Weights of a small transformer language model.
Size: 14 layers, 4 heads of 32 (2 for keys and values), MLP 512 SiLU.
Architecture: RMSNorm before each block, rotary positions.
Training: a variant of SOAP for these matrices, 101M tokens, 3083 steps.
Each number is 128 + 32 x the weight over its row's rms, rounded and kept within 0 to 255. Layers, rows and columns count from 0. Numbers have three digits each. The size before them is the row's rms in percent of the matrix's.

# layer 8 MLP up, 512x128, rms 0.163, rows 345-453, columns 0-127
113:176140105072118131181089148089112146139129148175121087075109140134160099151084127164081165079113150144128102132089171137122154160119097143131122114116104175164148090145122191100127160190157121122187101169114136150137142093125100151058096178215130145091132136150129094129139154123132089200157134112080091131165104113124122135014178090114112092136098121129067151116092144173097155148122
097:156159194143092143122153086098112173127118173087132162171118166148081139148184095126114115143127113143127163166082119109115111098145185128069159160173087118132125142091170109128123135162133061164148170138186108145163110117132149117143039129107162142116067162116125162093126047113107128151086166183111139117187121119115145189128126127127157180183108162124135226110155170094116135132128
089:144138133092075184067115061120128113134124097117060190178100099132159139139170066115099175076180147144121151123120140147141151173124115158169137160157122097163180050121125151127102175125120207109078184118103088142039150163151170183149124171142164163147136114135140164140114121110083104111169112112166079142119130110150150140119168092133128082101122081139072137149154128121149114125124
095:120135184133101128146125145146171132123147084135103122101078142128122160084138067149169154113084169121141112159130075147170184124141145128114122102106111116175115107074143119045116095113117150173123098143131095151130182136115112142139132078183134157185151126129090122196073157114117114130167093138136147149128038172097110146237069156142065117072070166144143147127156124123141103084144
095:146076116157135183090137119142145153143107140135190175115126122143127106130119166077128098127137166183067056153137089148137071042161108153110161128132134156137078123096091100151143135120151211139133138146168078065089151125135101148073163125098180154088134130114136134167151141110167059165165160110082146096197162150116168161161157190130122092100123109074128116117118140142134075132113
101:113187075096147083144099096123156164091145126128136155235093109049160122120158189169099134159110139116139157162080157096141157060114165074128160104133122138154139136118155079105152114113113130091092120189142131129146135178110085121127135131095102168122136130118182128180107121120161108111156112068162124081171116194121128143135169148140180148188136136121106102170063067146119076145120
090:120126155156143122125112094120116134174112135141095142092045067159140125119112094094142177135151097089105103134092123154143137114107109108150111059089071157130133210077178104209143160130159140164089130131165135193147144098118159159087132107154117112038098111115098069138161111106128100157097070098157139154102123100200155190179157083131124138132168109118121138147098101119169088146151
097:118167081126108154073106123082141092119130137130150137159089152057102179100166174096161097171125137101100161168085120161154097116086163103162151172086160163123138078134145178140091126130176119083124075165139071128124157127185098177166159107102111153087096111140137113123154178158188084157180116118143147100102107114141110162155088136153152141118204108068128149170098041144145146117119
100:082089169125151126144077086127175131169099124121149132181067132112133169169113129058167119095096096178092145157110122161159124109198082110107105080122122184180121118084103164129143102119113142177108146166117138074090162144146132131130200195104085117065118123047110112106117111104147138145064135137132108095088082113143081144143181143158114132133096125152147155107160107080090104101178
097:160173130134129112108159073138138141125126123121134098142132136104058175121055161100095078080117099129173164102130159154080114139126202104100154120103112204113193103138183105101152183097068148163124177155133107100113178120132171150133162113133102111088096128111142127117100165159117083155143135098143113126166147154155125092090165118187139098162125150164087085201103206152108072150140
083:114164106074133168199123128077170137098140110144113113136098153216149123170128238102127185135130109124146110116115174147117093148148141149125116091106117138136076134142153124168071123135165109073124168108116055102127218125113105126158142134140109125129138138078072130126138100081124148188134136138092114164146142106132150134062120067127157121121109065095044150156159145101111123102158
089:104165130157102157120136117147119138078077136147113148134188161131177153147116098167122114167068230108084212170103140126135143149185132116120157161110116128129136127164160116086114050078114131079085165139141066171149100114115169093135138133106159063163094132139089176140207145148122106138097119119136117179154184146144131132135161170081158134132163081132124130158101087130096111184145
113:115153101137059158114097084110170092172116148093089134146113139133102136162110078086133112093116103127087167072136176126178125172182118129119109128151133125073142153132134107163118167154084081125166090191181079124079137130108119131149141145126145151206062132160156148144164146060144127069067181168095128118132109170131142152135154129122127132051099050145160137180129173111145127113092
093:111054166129052083129108166170127141135105131208114096078136161165151141199126176129131103094137143100093182177120116086084149137098102130131156102148095177148119117164175144165143137143131100108125110146166112140111068121153186089147115185159108108110152169132054099163128108110107125130153163115102096103099117146098138120157142056154169133098153106147146133042145110116074151079175
090:087165164165132174098125116128153038179106101121125127180141111100199211115099100150114164151137131124143111117155173168153118097134106155119124132172159094082148118134125122123117151132084082169170160129135131103137100140141123159129168102167121127173115185082112122102131139031195148136162095147142061086133100108148089157140138133163128119086062148122165129140092157056160087098170
087:160060130090086128121134102120055103161136150127122150128119170147121210154138074146123123123179106099132130124155093113128095098072110106109188142137074126119134132103177218090093110113102166113144206118144103152160118165103150153155127143158092174192087065161117152115143087172093124173163144079153175111136132146091149118144168139146168117130157093114121119191065115164110097158147
110:189115084083160176099099146111177166117136163151132122142101096163161130166127153147060089121112083149112134109154119113118054129168176145129142105148123090147147110172126173187189106123171128128070078127124106194110131141157136130143162106117180081079143129116077098113089136158157140154130075174098082129182181179097200139133161163130164131117081124124097133096132080126116129060140
120:141161198173186109101101094188121147133119161184135106066109151113096167172181160085145092118129143121145157134112117148149123132180102089178152136141115120066097183131142117120102143123115104127126134088229141141144068123089117124111103111139158156124174070185120125051119091134096102160101096111097097162133101155149088156163105161115141127140090112097132151145179131208118114196119
092:116106157142145163146127097172155165118129172154162183132094102131139065113166131183114143155134121102133122082110180103146131048144129113098102100113122184144149134125117186088094181138139122149122147095144164101146130126126091090169066140156086210143094112143159127129228100112131096117107116134181085133168103115090132111072056112139092075133106112146157122129166209103076126119089
108:143151146103106129099151116101120098127175126096142135107108112125135133146164097108097111075091143126104084166070177157148135153133123196115136109101173151063113116123142149150130078132141123105063072030206144142177194108084104065124148118075070110144109167103122134215106122130168059147148082170144111133114134151116145131104173106130152158101126152103097180107105137082141093103123
093:150097079083131102105154146138166092139135138116136100133139057127093122062085136090127126113138159128060155126085206157095111054151128157130139153125165153141128121123059122087103092163154105110130070161122067137144112120102148150152159157173143117119136139131148122136089096145131118155121162042110120095155124130086060154133107129138105058055114140188173134153104086153076120091194
106:106171128169132147049124152169091134130116134126178130105126104205161185153087167077128131147081079152152116092109159179091134162114098115062098129173117131104119175075150145093131135154056124137136140118137142129135108084135108098136164143126168139062158116109091110158158114088186140124183185141178139103141137139144164112173099146072122048090103165090129103139172116105153100127187
104:149108147203163149145125122101102129136169130160138124177125102092147129080132170129172119082088135106151146100150104142139149105138096092155123164115113209135145108166149122175093115166191157128069111139134116059149038133145145163146100146151178185163155081137104166115086122093106077130086183151152135134138139176093176145199148144138102198117167134164126152123149093166159153084171
093:121110147143114195100104156193121156104129148189136125123145138132115102052125161121153094089085164110148110154121196156108062157081156094071077184150149123118154146099119121165099170107132110080142174159124162175147165165143207124120072143196150174144160082166133141167155138111115106174122154148131154145128115189125075116132164131122089171147119132138140071131170082143147109158172
096:129135187103138156164142122126168080193125097126083154125077164097158147127125131091141139125097120128103138173131141102065187087150202116141138188117114131121189145121102166147123165181166163157196150128156152146077124161130106120155087104052114138157096135149152050155125073184125127151175116143069142163157134131154149103157103105106092198161132100144195161151138160156124154104124
119:116120164139172122075128163089186108161126157085100150109134120155166096151120122154125148071185123106153140119141128128108095104197157075106139149042141116153131094150164150126190151123161158138152138128126160123110137123126157191090129126135109130172073187161164062098066118078123088151139121142112109073146116130117103152147149101156166043081144214107070133095100102131082101109141
094:139050135149136147111129139143136113167055118142102134129151133163148109220072123156126054093113165130114144129131104111088147121156084128147133132066145111134103127113076146124184130084120151109127088140106153152074127104164118125089121114070079143170113089146189154135133183131130145123202138191154097156121186128082127107100085109154106158213095141102071120091143126130144178072142
111:171173076101198192159129178074147185101110158154137143147074136100103099180154142106090089071094167173139140088188108134151145094171144130143130145152125151121158130162129084137100097163139189104085108144102147183152171090137187144120149137112123110123123149164122104148089110107124124110143043132072152145129111110127144146148163121118062154192148145112117162064102091124097107182152
107:098164151141105148034085093046106122106054183150117161152144129144172122167096094149124129128128110101127116128069165101104110122091097117084109107128085103161173168116119163110124151139107143100154184147088128181126118124144111125067108174138129151158120095176172149107104144132114173099124161166115096150131161141088152075146063130149091140117117168138132105072178118178086204098181
121:135161109111182171132151084175134193107119195156136123187107152140159119159109129100176090123123202183150133127078125087118100179111180160095148138100136114144149142116145140074155172222079171160114139120093103098162095077114133089114123177147107144118185116098090104095137072130158102132132132125137154166107091148123143139089175097119109147070040102135129171127168136115134166146116
108:159148137098114136123119147123125118137156193176196186133111085131153184133106168124163162147143075111117071147089110179121139167093120114122132171129130148116110122118183108146123153125179145198152151081118139136150134184161153118089112176108157138111129102186114210189187109107142106141162101140071123098195111155122147158118151182137091140102133116084084109187167139118100068165073
113:208126180212148137106099157110134105175073105148096133163122136142147162106162146128125150135094105113116149080169144143140128137138131162115115132122172151092138115108087156168151174161161162129145173142124136142061135107083116089129179154103113130165058123138141097200139099169132153119139112124178169134114145132054125076105112120151076115061158166148151107189158146037134069113153
088:131133190080115127167140169115130087117143147111153081123067137104177141118038175100180113074150164110128101147170135149111137182128108133097116110092131109101102103138224117166135162182157125159089134088149145057180155103077171147158133121132171151097132191111135152208140137080115102164124132145210151109119161089111122162136147103138106077133133101105142102145123101152107109166146
081:100194096157129140193135093128106135159111130056132103148154159131182128073107070088092128102125129159192148105103139093159114105100149186124127096166118199110102103072145119104090140114128082086122151145103161139067140103131147096120168165081121103112088129150166169112164136150078078152138116175152134099142054123156128072141131121186152132137173137099174207137129081115121171097142
087:128122182153178178135163132154195126125128144099187104113102128146103085152079194179064152104140140162117123077108104131116151162102151132129135162109169147161089188177130116154131107148137082161138101144139087097072120208112129061107138099156110118113087100165183130158153114183166140193095139106172138135119108189115118103088066169128077105083126146115097134165113133136185146116140
099:112133099121149144139047097128163124105098128133141132154157141149145132122149065127149095147141142145139147147088135105157165103152129118084167127162111154122089126076130102081130179082140089109147131082177141084154181100144190119139164119174095149102088087099106136091158093144144119181083038103126128033178076114115081112131166145188140128157171155107164103144175102194103165159097
104:151131166133128131150099142114087116110154137135146114146183096084126117149111187136087129125147127120139083169151149087126128066086165141142127102089147115210159121109101116132196091124175153124136145072114116118105123141148156192063113093204133119143159041123113133104199130144059133134120122183123136101103151136132127113160105163161174130163121094056137152094162066085109043126148
096:126145141165137122137154114085065155114124162130127104155184135163122116091075175139115172113087129099088098140127151085122108099145127073080107167152167150119145085145152160129127126118130108196151137185161090165153181069090080132090109119127133114091158093160125112132173086118105155159167170066154155162159134052079168109125175125161110125148122154120133172200190139120116167204091
120:167147156034086159079048161091144107179136092129183159119137168097092104155113098127060056103153121111117089103075153094119108109139168147113115050132165094122169093166170130148169127109184139143150122160151101131177122174116146143173134146174076134142094042161119159104080128123129124140127163154162124118154136096172154159159173117146108152104146155138095103147146136111169132129138
097:164193111124164107142108168102139075124128117185154112155155110108109156099139165116172108113142222149150174150150138096117102096076145159168088119101161120088130107147180107193151156113181146102062107138085101122091111093164152111114109153115181162114105158167102118139139110138153070114113128138134185129142142149079149113189079129129090210134190194163152149088113168143137096141156
084:117107135142129129101107111054129107109115064125130122128153214178116159068094143131199080084094162106128176128136145124120143125148088118093151211193085146103129136109123087156152155143081142163158097099169127151096108111168123098149115149154110091108177119117152113141187120148128104100105129129096135123084098170202208145123062108145158133103106111105202108072177125140119143155135
078:129121124116156083148122122107207143071093178139150189067059082153162087059112205110107121142097174152076101186094104133143157115131146115107078141123135102087157076096132153143117129147160142132188122105148120184081181117108116111119131135119203127177133162125140203136172143125123145163090152174136109152167152136132120100182143124125105074115139114188121151114160105084153148127127
102:094104137146098156110087156126162085147069098174128168196119122134118152101138088094207110101122131144135148124115075130121130111132131125141189118097185133110161116185155123101128092092148084159115156111113121078165172150112175179102143201149086204116080110132104164130083107080159089125145129102101129122147158153121138208164130173170094133077133127190107177106168163105105152087104
100:107131159117123156167143112118152122125137159132186064175039124209180075090144131130153147147111177132141159078127111107102060102058120103146180148105137079101111154157186078151128149155096143127147143182079122143091157162114134115159121032114172133090107116119181131138105144135141099121170147138189095131144121144148112150171116142098124156140145126158119070086159172186120104116147
095:125167096168131114154148149160119124094157100090154149138097099138140177133129149129058144154135114150106082169082096166071121092163127136114103104143145120145098134093040106122133147180163144155159175128138105141128106127164157119211214128123138125147131170070154157189125135175125100144177141101158135051151128111092158106098099094136106172165101059123139167120067091068116156115088
102:142129081119079133136105114090180148094130152089129021196153186147167112161145152107135185128123112150068119147144142157125143168140160097114104132162102080110071098118121118153066114110161085086158136134123142159111129089085132119159114151140111122167147079086066133156173121155146121153076148130130118122112108121120174165163210129153095147097050134147139201157115096109176093110149
094:120123121131132130123100070113123186156192140117136191087137142153176130206103141075213179074140160146128154094126077168113143122100151136147143096160088173120097106137128103112163135102055181127104165133163121151135204120167143144135140079075136139133162169097121150100110091106116119177128178122149124152079135123108161129177151073097143124155163124154116133114063064143190128094139
111:063143155147099170136106124164121166158171100191157166158101102171171077134153122150144098155081139131116143137129122149070078180138137141100100103140148118140132056119173105131126121143098158189092122155145078122095110137128180162158176110184167082159165095134154128142134126094139147147159040127174117145134135116110162154106188087135099073132154188084161120181126152119128117163211
099:202156074145141107122123157145157075143127129180117129131181114090140134099125154134182137176187139180138143119089110114163089110191132091127090166103150157146121137105141137168161063113206145117152186146164116155115138160093146132096178143129204116140085113167155191120096103124091134129087194157164108121157163180174144135159139138161105163082094215137149147123134165133120148095125
099:140111137112098178157140139138123146113180158153109144100134141136160139132203137139145137073160139126101121122093141098107120143150186158066078170135172163094155167125098057122092078117129157131133082164097148111113173134136163126142127125076130074100127203162090133182201087126206091113125087168095153147115116099191137175174112148171077137120119125091112134183066130173143099109112
099:144112134156122175043109063182118133149165119113102156128117146109134132145158092187097142059107133125122151151132165163102174143181161184125073145122120093119154157102167138123151172150084072143116157122111117217114119170156103128124127126090158135139117134125130082137119105111096121219119087117138121145085115131196086142210148111121100074059116120178146119120126177143119143062137
093:114134092140126133064144115078120107119179162074181132170183194181114163150144098097171156141091109101092132143097135141183155137197115143151125104114138102153168095187117128153099117071157120122051122122139068165149162117123091126126144114072162090151112127095110093138192146165114112139111152063109117168152099118143091143167163138101147112133107188125145120185187131138159059156084
091:185096128069132101127110120173135129143144165155102124132111147144118064154130102161133132129078131126118124099147113109134134130151179119113144082132099116065157058160071112087183129213127044109119147173103097200119158179127152088096104091129117149085092151132063110126160121122139111188193132121174104174119110092166112147120130142154161064135078114121136160104063125144098084162104
106:168184088125132115149144100114113131113087132185097122070164093203166130152138160137170135151125214181101119127121157155114141125115118093184143116086107144141120110136147095192108186090170179129158073124142118148133134138141154107101115135102150140087125145122159213149139148150129111128164097124097128025131116219112148097150148133122159156157123091108076113152181084180159110125091
103:119131123157181129142092129139149089132069157087140180090080164114097195158142120147125162151114092152116126109158151104121114133145128129074177090228117152115099168116116170063178094098111160144134138091120170129125115124128132186122160145180087133199143200110165138171110128116163100169092168138087138122082102132119137129154151110137136139077069127087114117106086172057086121147190
081:128154170110143126108155130147144107133160163191146106180136155153137178161072152158086135125159093043059132154134087124104089100116067161091110134135026167144094099107140210155135141132123122143125162154141082106136060106033161143115110120106133162091091107149147137176174153146079166162151128092093126141122138187105139144078136123178101144125110136113135148123118095167149108145141
110:154161075202160153075165123088136099103087175113141116115166129148119107156101162156163194116078193160091129121109125119087153158135155114120091137153113154204123132107180119102144117137134136138092156108071095099152121168131164218071185115116142143115179158058085167085119107103111093130115132123128089158117116166119162084134154076118079167139155123171140174142111113146080089151113
092:173102142104153081041146125100131139153129176109177136078100079150114129153114116128122176087153110113116128049115164088100120153159195142106125141100039118104149099101098146128210058159101157079125161119139122146094105139173106140115171125149172203110113122105085122096161157139109117074129104139177080123105061154117119127120096162129138114115139134086088168161149175131172135154126
074:098186142089171113145113098089127122142103093094151145156152069109131113137138142127144091064093145150128135158151188120121142147097095111140121139115093128082166152115141122157111076201166088163136166103162130130092161131091071169126155147047129149176068186120069122098150152109101140099126116114124156095152118164118133156145097143124094134128113235062153144056151121060113092156148
094:133194200139174152204186095084163140158195119089128119128127150132070120163118053145094137142115124056124130051135173135119154103134140147129110093145112135143109135158082093057108134116131113083119119122207083112085156161134143129108154163137161146141087116085178113132134130122100115202149140102101138095154100131163093079154099095133192160094113130115094143129147112086145170152111
109:163111114160096130162083156076142128155153106207188159123129132144072115182061086124120157155085156100150180119156149107131123116154146083064158172120087144133139148131186114065170093150128135097153169104102118100078174079119116103094085204153127127111123152142107129132126114108122136126075125147148142168191098156079133138118182100094084168064095100178114158103108125121085166116132
117:117179103147173102111154117149135146128078153143120170160147104115133145181148134151117150078150121071155131082159174119111203122134152221121100140133100098121146144033126107153141099126130090109166133121071165175113103134145157167102144145139139149134111173125069108132149138069173161084194170174121132103114102112087144095149103072116135051131130072138154070176131092112174106128150
095:038074095172157161197128109125148090118067120106169123104172122108107105152146183199185149108112104139126146149106124123107086078122125121074075108154131110123083120131103149163124152104149093123134151134126145156169174120128125110111108190189128117167093133180147139088149138109114083177184180071153159089092066138108093158125095081149099106092107152119094110137111144120156075182109
093:149117128128171127163122126132165110121157125108132216131080179107204088110128091103153117097113149163069128097111107059142091147101127077132142123176061136172125048110175157149105169215120134090111090108136141107142115081196142140101079094141121117132094084168138121140124177135112102135123147115151134108113080132055157181178124117133128114106145112153176145108141160170059129147143
096:105188147124163123130083097076165136102075163119137156139099072156130110134121090166186111135115142160064157100107128116101119144111089129041089147134085109130123087129132111065173108099104112188145125087224109077126133068098092128052139156159112174191143061121118127147139059111132097173089146115139157128181117138148129131096126144142153128163087120099145144074112120140150142137133
092:157126075114144077053155171100080127116131184130132224171151126176148188048109111158144155099133175150123106108089162116112105121159134112076117125162139060120139123114122128078107160095140129132139117120110112117131108150150184112135052081100084154158168192132151182109086167131132120096098155123121136104158079122094128138159147154160186110134106110111099208079128128161120122092122
099:193162098146069161102145139161132145081131098128173171109117133128148180133093138175120132155095193165100171144137079115170073076115108135112176169180140138098145048140170142160166121116069068058112101123103131117118126105129123072083133114116162103137173174116134140129160144158139060109152133158138145131141130113080151179131156144123119104126069164103165097106077182096101181120095
099:091139186100104101112115104149116133134091096105120182149125136123157124107096099147135176143134072135115169129138177162134095151157130165138144163123167102106184092145184099133122103158086124088108164229170107138096169083100172119133144166147121108162126082190105137154129159088074102146105145135121118068127065129189157200141124111145056104158121188143183117114153184088122135114167
091:101111128148121146098136074173121090110100103088103132092135139181152144138130126101135097118054129138055138086117116153115157087129125134133156106121091089082048122175105149176184106121051137137047143187149175138096154122162161047175181171048157124088107119077151140075131107145121121146103090144119117190100125117156132159155122123146123154155112123122126114163143128130096083128078
111:177139135115147109089118084082075121046099136113123136143093192095162054139128071151109139127122175085086120080167119145140155118106098152051157085127111200134130119122072154129158085121120056147097076123151127080141148130156105136138112131130073111124099110143069110189139160122098090143123090102130080154101120136119214123146126165143145148132074142144167152134160186109108120179132
100:093190098135162113153147105085125158167223108144139176085091155130141155189058104148133085146120133188167183159095082104133117118091112075215173092102096099152124089106135077135157176091138158163109129160167141134088145127127126178113137128120140173108122176130130109134141179142111087142142153131146122146101147179109121092146155082130078185144178146123089175161131115098137095101095
097:168177172134112071139070081129176067138154126138139158154126171151143152109108139169163147161097134115184121048180118139132096111160165152151136128086204076066202117075129171095138143142173177135163147145156097129109077115083144164144145162099134171147122127153144085143111187165094108125116092092159129117149172114166147169124154138163118097116141109124122152074082136072155167149123
101:190068153150150134133134075126110114110129153132100121125096096111133107172126171132140174103119100147153113152068121110110103216172119130104064154123154110144170137134099160091192099186175102137128196145088088161157139144189163068141157123117183100118155180160105098144146103096187088141151109169148109100131106112148114109122091159149148158154133134072121192129061101119073128084161
089:126159123155143163127150121166159149131142133164160160165162181104156150073093086131112126130121095115099151125162124191132125107137135142128084130135087100108068075092088100134160126100091167117129146157078177115109149156105101161115126064098200111077100140138104107086170225101083114177176157183165110134137107102150161064192131060122130143077102094139099167131152123105085115104149
085:187151092134083166150085090122176135135138136068108112122067132153152162175140156117090120147177154092075154152108140114138206095150107149124072140134109194130078144161145151123104095097111123074158154106136127084139125060156166054073112115127127143105140134088160112104149137071190105119179112055147136142105152107146179133118095140148092168115161209137144115156095167106161124123134
093:137107127121163101088135145141070125137162108133109153079140106131154124117136119052095092097155158148096115116109177132061167098091163160136115170164140115137112106115075157161129148066118103126124148162182102106129068096061098102097123180170094093195147111172137120197144156130110157146069127123160105157090134115125178139091144085208135074079126105080173153112126087158139099149078
085:123150100158135118144126088172102136098093113147161159151079238122130160157154134104091113105149099128133129121106132131191095157175091105119128140132095173116131088120135074131157089121125067157109121175188189109136059100196128091116106123079144131118082126107136171065114130105182104143124101113199102144121085107195105125182139105155112129084113141150102166168100113118204113094114
099:115141120110133129161093124137147126137098181130149132116114152115173089045133135101176109125159139147159106124115130123105128114095155125086138125128200115113134110110112187111136119151157136104154090126177050085110092139175131115073169097146203177089177083191191155096148187102110169091104133142071138114189103082077145077150114139173113050111073148164112106106113143137137138098155
114:209119026109095157135106129160130148147101119137122158115098157094111128101140132112157117096105142109119073165157101120159123134090130197060130118092202126117139127097170135142104126102210159131194115129139169181103076082212119095131124086128137095143142105162159103094151110142156144114142183173168128107121121155076154113135131090112168132094135134116082087158118151161118105064178
115:081137095130171140172083123091125097114141172082145121123122126124134087123100043096135130073106180133104167119128132068093078142164110098172121117110105153156172121133100113174086143105121085133117084103119101114119146070158127176081037173116129129118128090093120166106127102027109131151142101117139078121120149104103178139145081105194103078077115214129116121115123117106131112169133
120:176198148099073092156145123136103129125133146141176088083171110076104126192126139116092149144130164113136118169169093094095110044157126071153125169129105112090165103161149143074082117147164107105122131090071045082124132165155117142168141152124170201144098106155156145130144194149100150117138114116174096111164099123082101182144118125138185113118106140108113194130101133126143188149118
105:123150123068096145171131117074120171153101140053102148101161088189159109158106127130151124163132160078081111135164114126148214038067103123165151116181160143123150129111156133122135133108094142109156162120162148136124160086117124119079153194092126164190066109132180138109134138141085092141157127209114133157144133120118112137097097150153094146197113091181106123133093114162096126173100
098:119186059104115099155137173134146140132125138161169161159179091128173117079152158042098122140123135152106151128132127129140081149135080137121139089169125121142155202118136128148157073127138124110105194079157124097130123140095164148094165076145169127188102089124108128175127124153127186134205150143099172126172154139185171100158111114163133125103102113101101197173100162134096142182196
083:156115165074162068138086019111127103143088137068130134085120147084136122134134108100110111152137149113152174140116173113145192142124099116152148134109112099132113092092063121110111145083098138140171171154137097173097099114123067157096175100170109168159125120050149153139131107097092130121133167107128105084150122152138064111165127065150153119056121107155166177064118106136101107097082
105:127112126118162150182131134115127151149104103119099119133063145130140137203020117079139142119134155122153135072171182069091135093139090132150122107146131167155123131111078154131080106102122144142130185122157139127130078107098089129138104114098141087193123158104190173085119175076110165127104110105137099126162189166149152123177101094143155126181135138084138132086118046074134185164106
096:123118127124139179081132116111127100115163134112153154160124167118070129114147130089154100093042179195105135191156090133117198139117137139079112097141171089174113160108093077175156124142129130067156098140121128085124124168114128152130141135094118110164100123106130098136143135181179103059131099174138105165191143108134111083110165059141092111118148088124132092168134095141204096064082
085:119119138132146132146136172117151127135144143085160108111146072123057170140129131131103069165108152103178198064100141093120118139186076107100139107096143134114131113142123154190098116070150086085163142072099073142137118085155156086123094152142146153072108115125151082149180132119141040105096092155116124066148120173134145129161094155153104096143147083117120090039173176141111094121161
097:132142120173180128140155121066131085153117114096132156126161160142112114129163177139056166130071159180133122144166122126136150101111135117139084137148132178109095085126138126100186117157124181137130098117160118117095139168100158182077152153157092132209137143138181117089147108153128180129090108186084116125108182113093180067097146139123123186096119169041117176117131122108151075067083
105:140180070144092122172223194149166094110177115121125118132191113156124160097068068113156143134114135160077130121120156073130127109144111113077103087142148162134152168126153143153103097124103129089112151134148149143182142095136162177165100179161119122097136125132119144139124116138088109129114118140128162113119108145108219133163178147133075192097150085164088149183185159097111065123175
091:074129033125144183185139163189157164125144177098139106137138073134135179162151138091111124110113157149127150094092090092128134124174160127156053137094104081158180095096111107121116114134169069078077119106151103163131105061133156151146128101165148125102158126172073136099138106091196120147108079130174112137150126144135095105163097147102106142146115136101105126122167074170050139160137
087:173129105098128200125118118114147095118091156115085128062112142095157126128124123097191150114106137129186122073145160158122128120188099130147075091100144141150142087187080194070204129169153142175144165147093194169155132160166182123155104167164067105082144159130050121154147129146123101132101143136188168143123140121089142166130126105128103102101119124111180129130151178096082097141138
107:101136146154105149156122157155161101122115070033134137129063146121115121189096122123139197124106146137146093147134090141125133073134093094150091097109167202093157159176144138110103127126119104135157185123157126093134101122141108146157069137146099152078112117163121101187119130144094062137175193129156168155140113127142144138138164229086174159107112168097137135147131053125139106140192
094:139086164122140105193131104081152166092095130152169124087134180063119167135162105135145102169090138068153179084104105084137090082114152148105136147147155163138118110100136184085031091149149143142079076107155080182067137163186147123096096144137161131169120161156132148097140127122109139150155149114146122097173070112138148184146116110101140111114169121142087161067128121078117120067127
111:075144139092138076145113098108151144076153149159107186091115121131145174153117060078127152125136105082072110117095084091087137071111135113111092081130143178144114078131118161192098142118145184126079138101131123110131109165096174120151156138093133126109136157141112095149155220110093118151134077152152118141161129130104119135214095151098158034117085133108128126152068113178097115175160
100:094141093154174104159121127150123113125198091103099067151105086143177111088125127133089132082084156164215151176159158128113132160109129172194137111130098121077073130128142171137109153126107112156073176129113108139159104075127211176113117126116167194098126126116143148134141087111146099121143111176175082133114150063051147112149158145133081127092092070132134169134121125160133166136165
115:123110103122163180165119051113145081144157144085123160164117156127130091117132102139128069138112126132125128175166157178154151116137105172115132097176142120111171061160144169124121135060123158113101097150173032152162149122162149137110188119141098136158163137086162143135172160040144143121137161127114067100165132164140114103077153080112096070177122197120156140108102122160166147162163
105:166131121086165171127172093119164092146093153101104119168128126145148111138188121136132106135117126139112138171099071162117157141089114154190140143148157069114132122053114118118162107109130056120134078163094148235131144183168139100141188119138145172106147130149124083174100085131189165096139188105126145146131110152111126114131084101160158105143100116141208118194163097178122158175130
099:144161143162093118068078142185078119136132169121145161082097140137168177129088133137058088130108134147145153099113164135128118166129137167131162082118075149094133112068162129111150077140179041122135068173146068140082142080143078152133139175097155085165152132147109103132140079163158120112184122180090103167110086111115080098173114103165108105152099177126109129105139082112105158093109
105:145117119079076131150087119129161153144109082109119143090156140146140113128114107159122144111153170125134160110149123109120090136064154159075104167058112207137114101167142137158076075066091190129108146133142122172119152105063165147159152114139069110124161111087099095176177043137124114120141145099127139142133124163129169112151109140161114110151156154104104107096101076106079027086071
088:173145115165104170158169147127185115113087126127106085109139107174151135108115131170090199116108135144132106141124149111117187112124179111135142155123080114119161118081088091112137153120117191140174192158153123201068112135102132112119164184093199123099162157122129115146130057166060139169169144063157129137154160159166079073148085070134082160131138113143195144119111132156144132139146
107:097203136068192169196175151087131156127157127090135131065081176094110137197171144124099137136085124154171119105147113112171123107171087144131152165180155107131110100120125139133126100108086094147132095057110123169121175102109118158121120103088082140138160157135092129144144104089085155138127111092156154118125139144113172114164189113126089149082091130085132185135071145176110079061105
096:112074158088140149098103108149090102129179103139185145142146072137117076115095113114115111055113081100159128210163134089067156187105100125179106118178162121141118099116101101090142075169122125093165123125136111116113095055132187123126156117091111129141128109186187158109128124141118098181076169155168138175161133130091154139160141136116129119105089084127206092168145121073121147087127
124:098161131172176146162100118107124123100142116118104151163111135155099096139088052160158136106158155108104102190030137139053126132145129112081096156117124099079202097116081143118113148097139048155104142170131119195098143107099130098107143130106148170165140065111161192110154187108029131091170099116138111120107121125055119103152096141159150131137099128127122125095149133111132118136151
092:135148174105151079122179127142076148127071104065125177146158077134132108157128136155162102164110121161146189117150159129091185073120111118163107103134065147114177177098170163118148133176133163077117149198147181151115116083125146150117142087119119168084126089101102134097126134141108205100116113105158118117116058146108113194163172122156155170123150121136183101078115110139183140175086
093:097119131109118117143097125112105118123125094112173149085126124130058157148146184136100201088115115092139151155108136140121104121097173136112135149088090108084113140128188092146182087073104104117131104133070163161134088166102131080111193065116091148090150097155124131173108105183124049113119119162201167141138110161142084157168106132153124161153102112157067125176139223083105119120110
120:124178150117105156157148185159151220109100097128153171099087097155100146097129117181212161154141127118123086129073124136121150133128071132114145081108202176115106155132122092151080083118179128101162111139160137137080143145136142143097139174125134149088067121152143101117114083133044102125134161168130073092093120142138135147063070125085118073121139148101093153108157109136131089108068
114:143140123135174145054088148102135138065117090091140167195184109095129123155149113164081102076051112099131052103144142138104122111147145155149148125085123099152153137123174147164115105163128107104204160147049100092131138192104144124079149168129055130088097137121048106151160117081169091140114136167159147130114118115124133105141136089156137075132089120152105108151147139168117134128067
090:084125120160144164142140113110207144130118083084141134105120155085165148095103109096081158128141162119098149204140175085124140059147148103121072121126124127161176127152089140091144138135135156150121118116088126131077134098174092184156107164092141170154136164145058135091075066185186121178118116129145081107225119113134075152135095096151177171122106139077104133131122107169129123156155
093:147118115106091163093078121119081113106183137143149127154198180128131123185129090082142093075118135135150208140143104135138134156124132170115104096098169097073173165068127140107132159138111151131120140165148167147070160162147098132123123125074156091164122130156125108143117085240167168099068086107082107145124145099110154120124098108153142132131052114142059107175165119122158086157142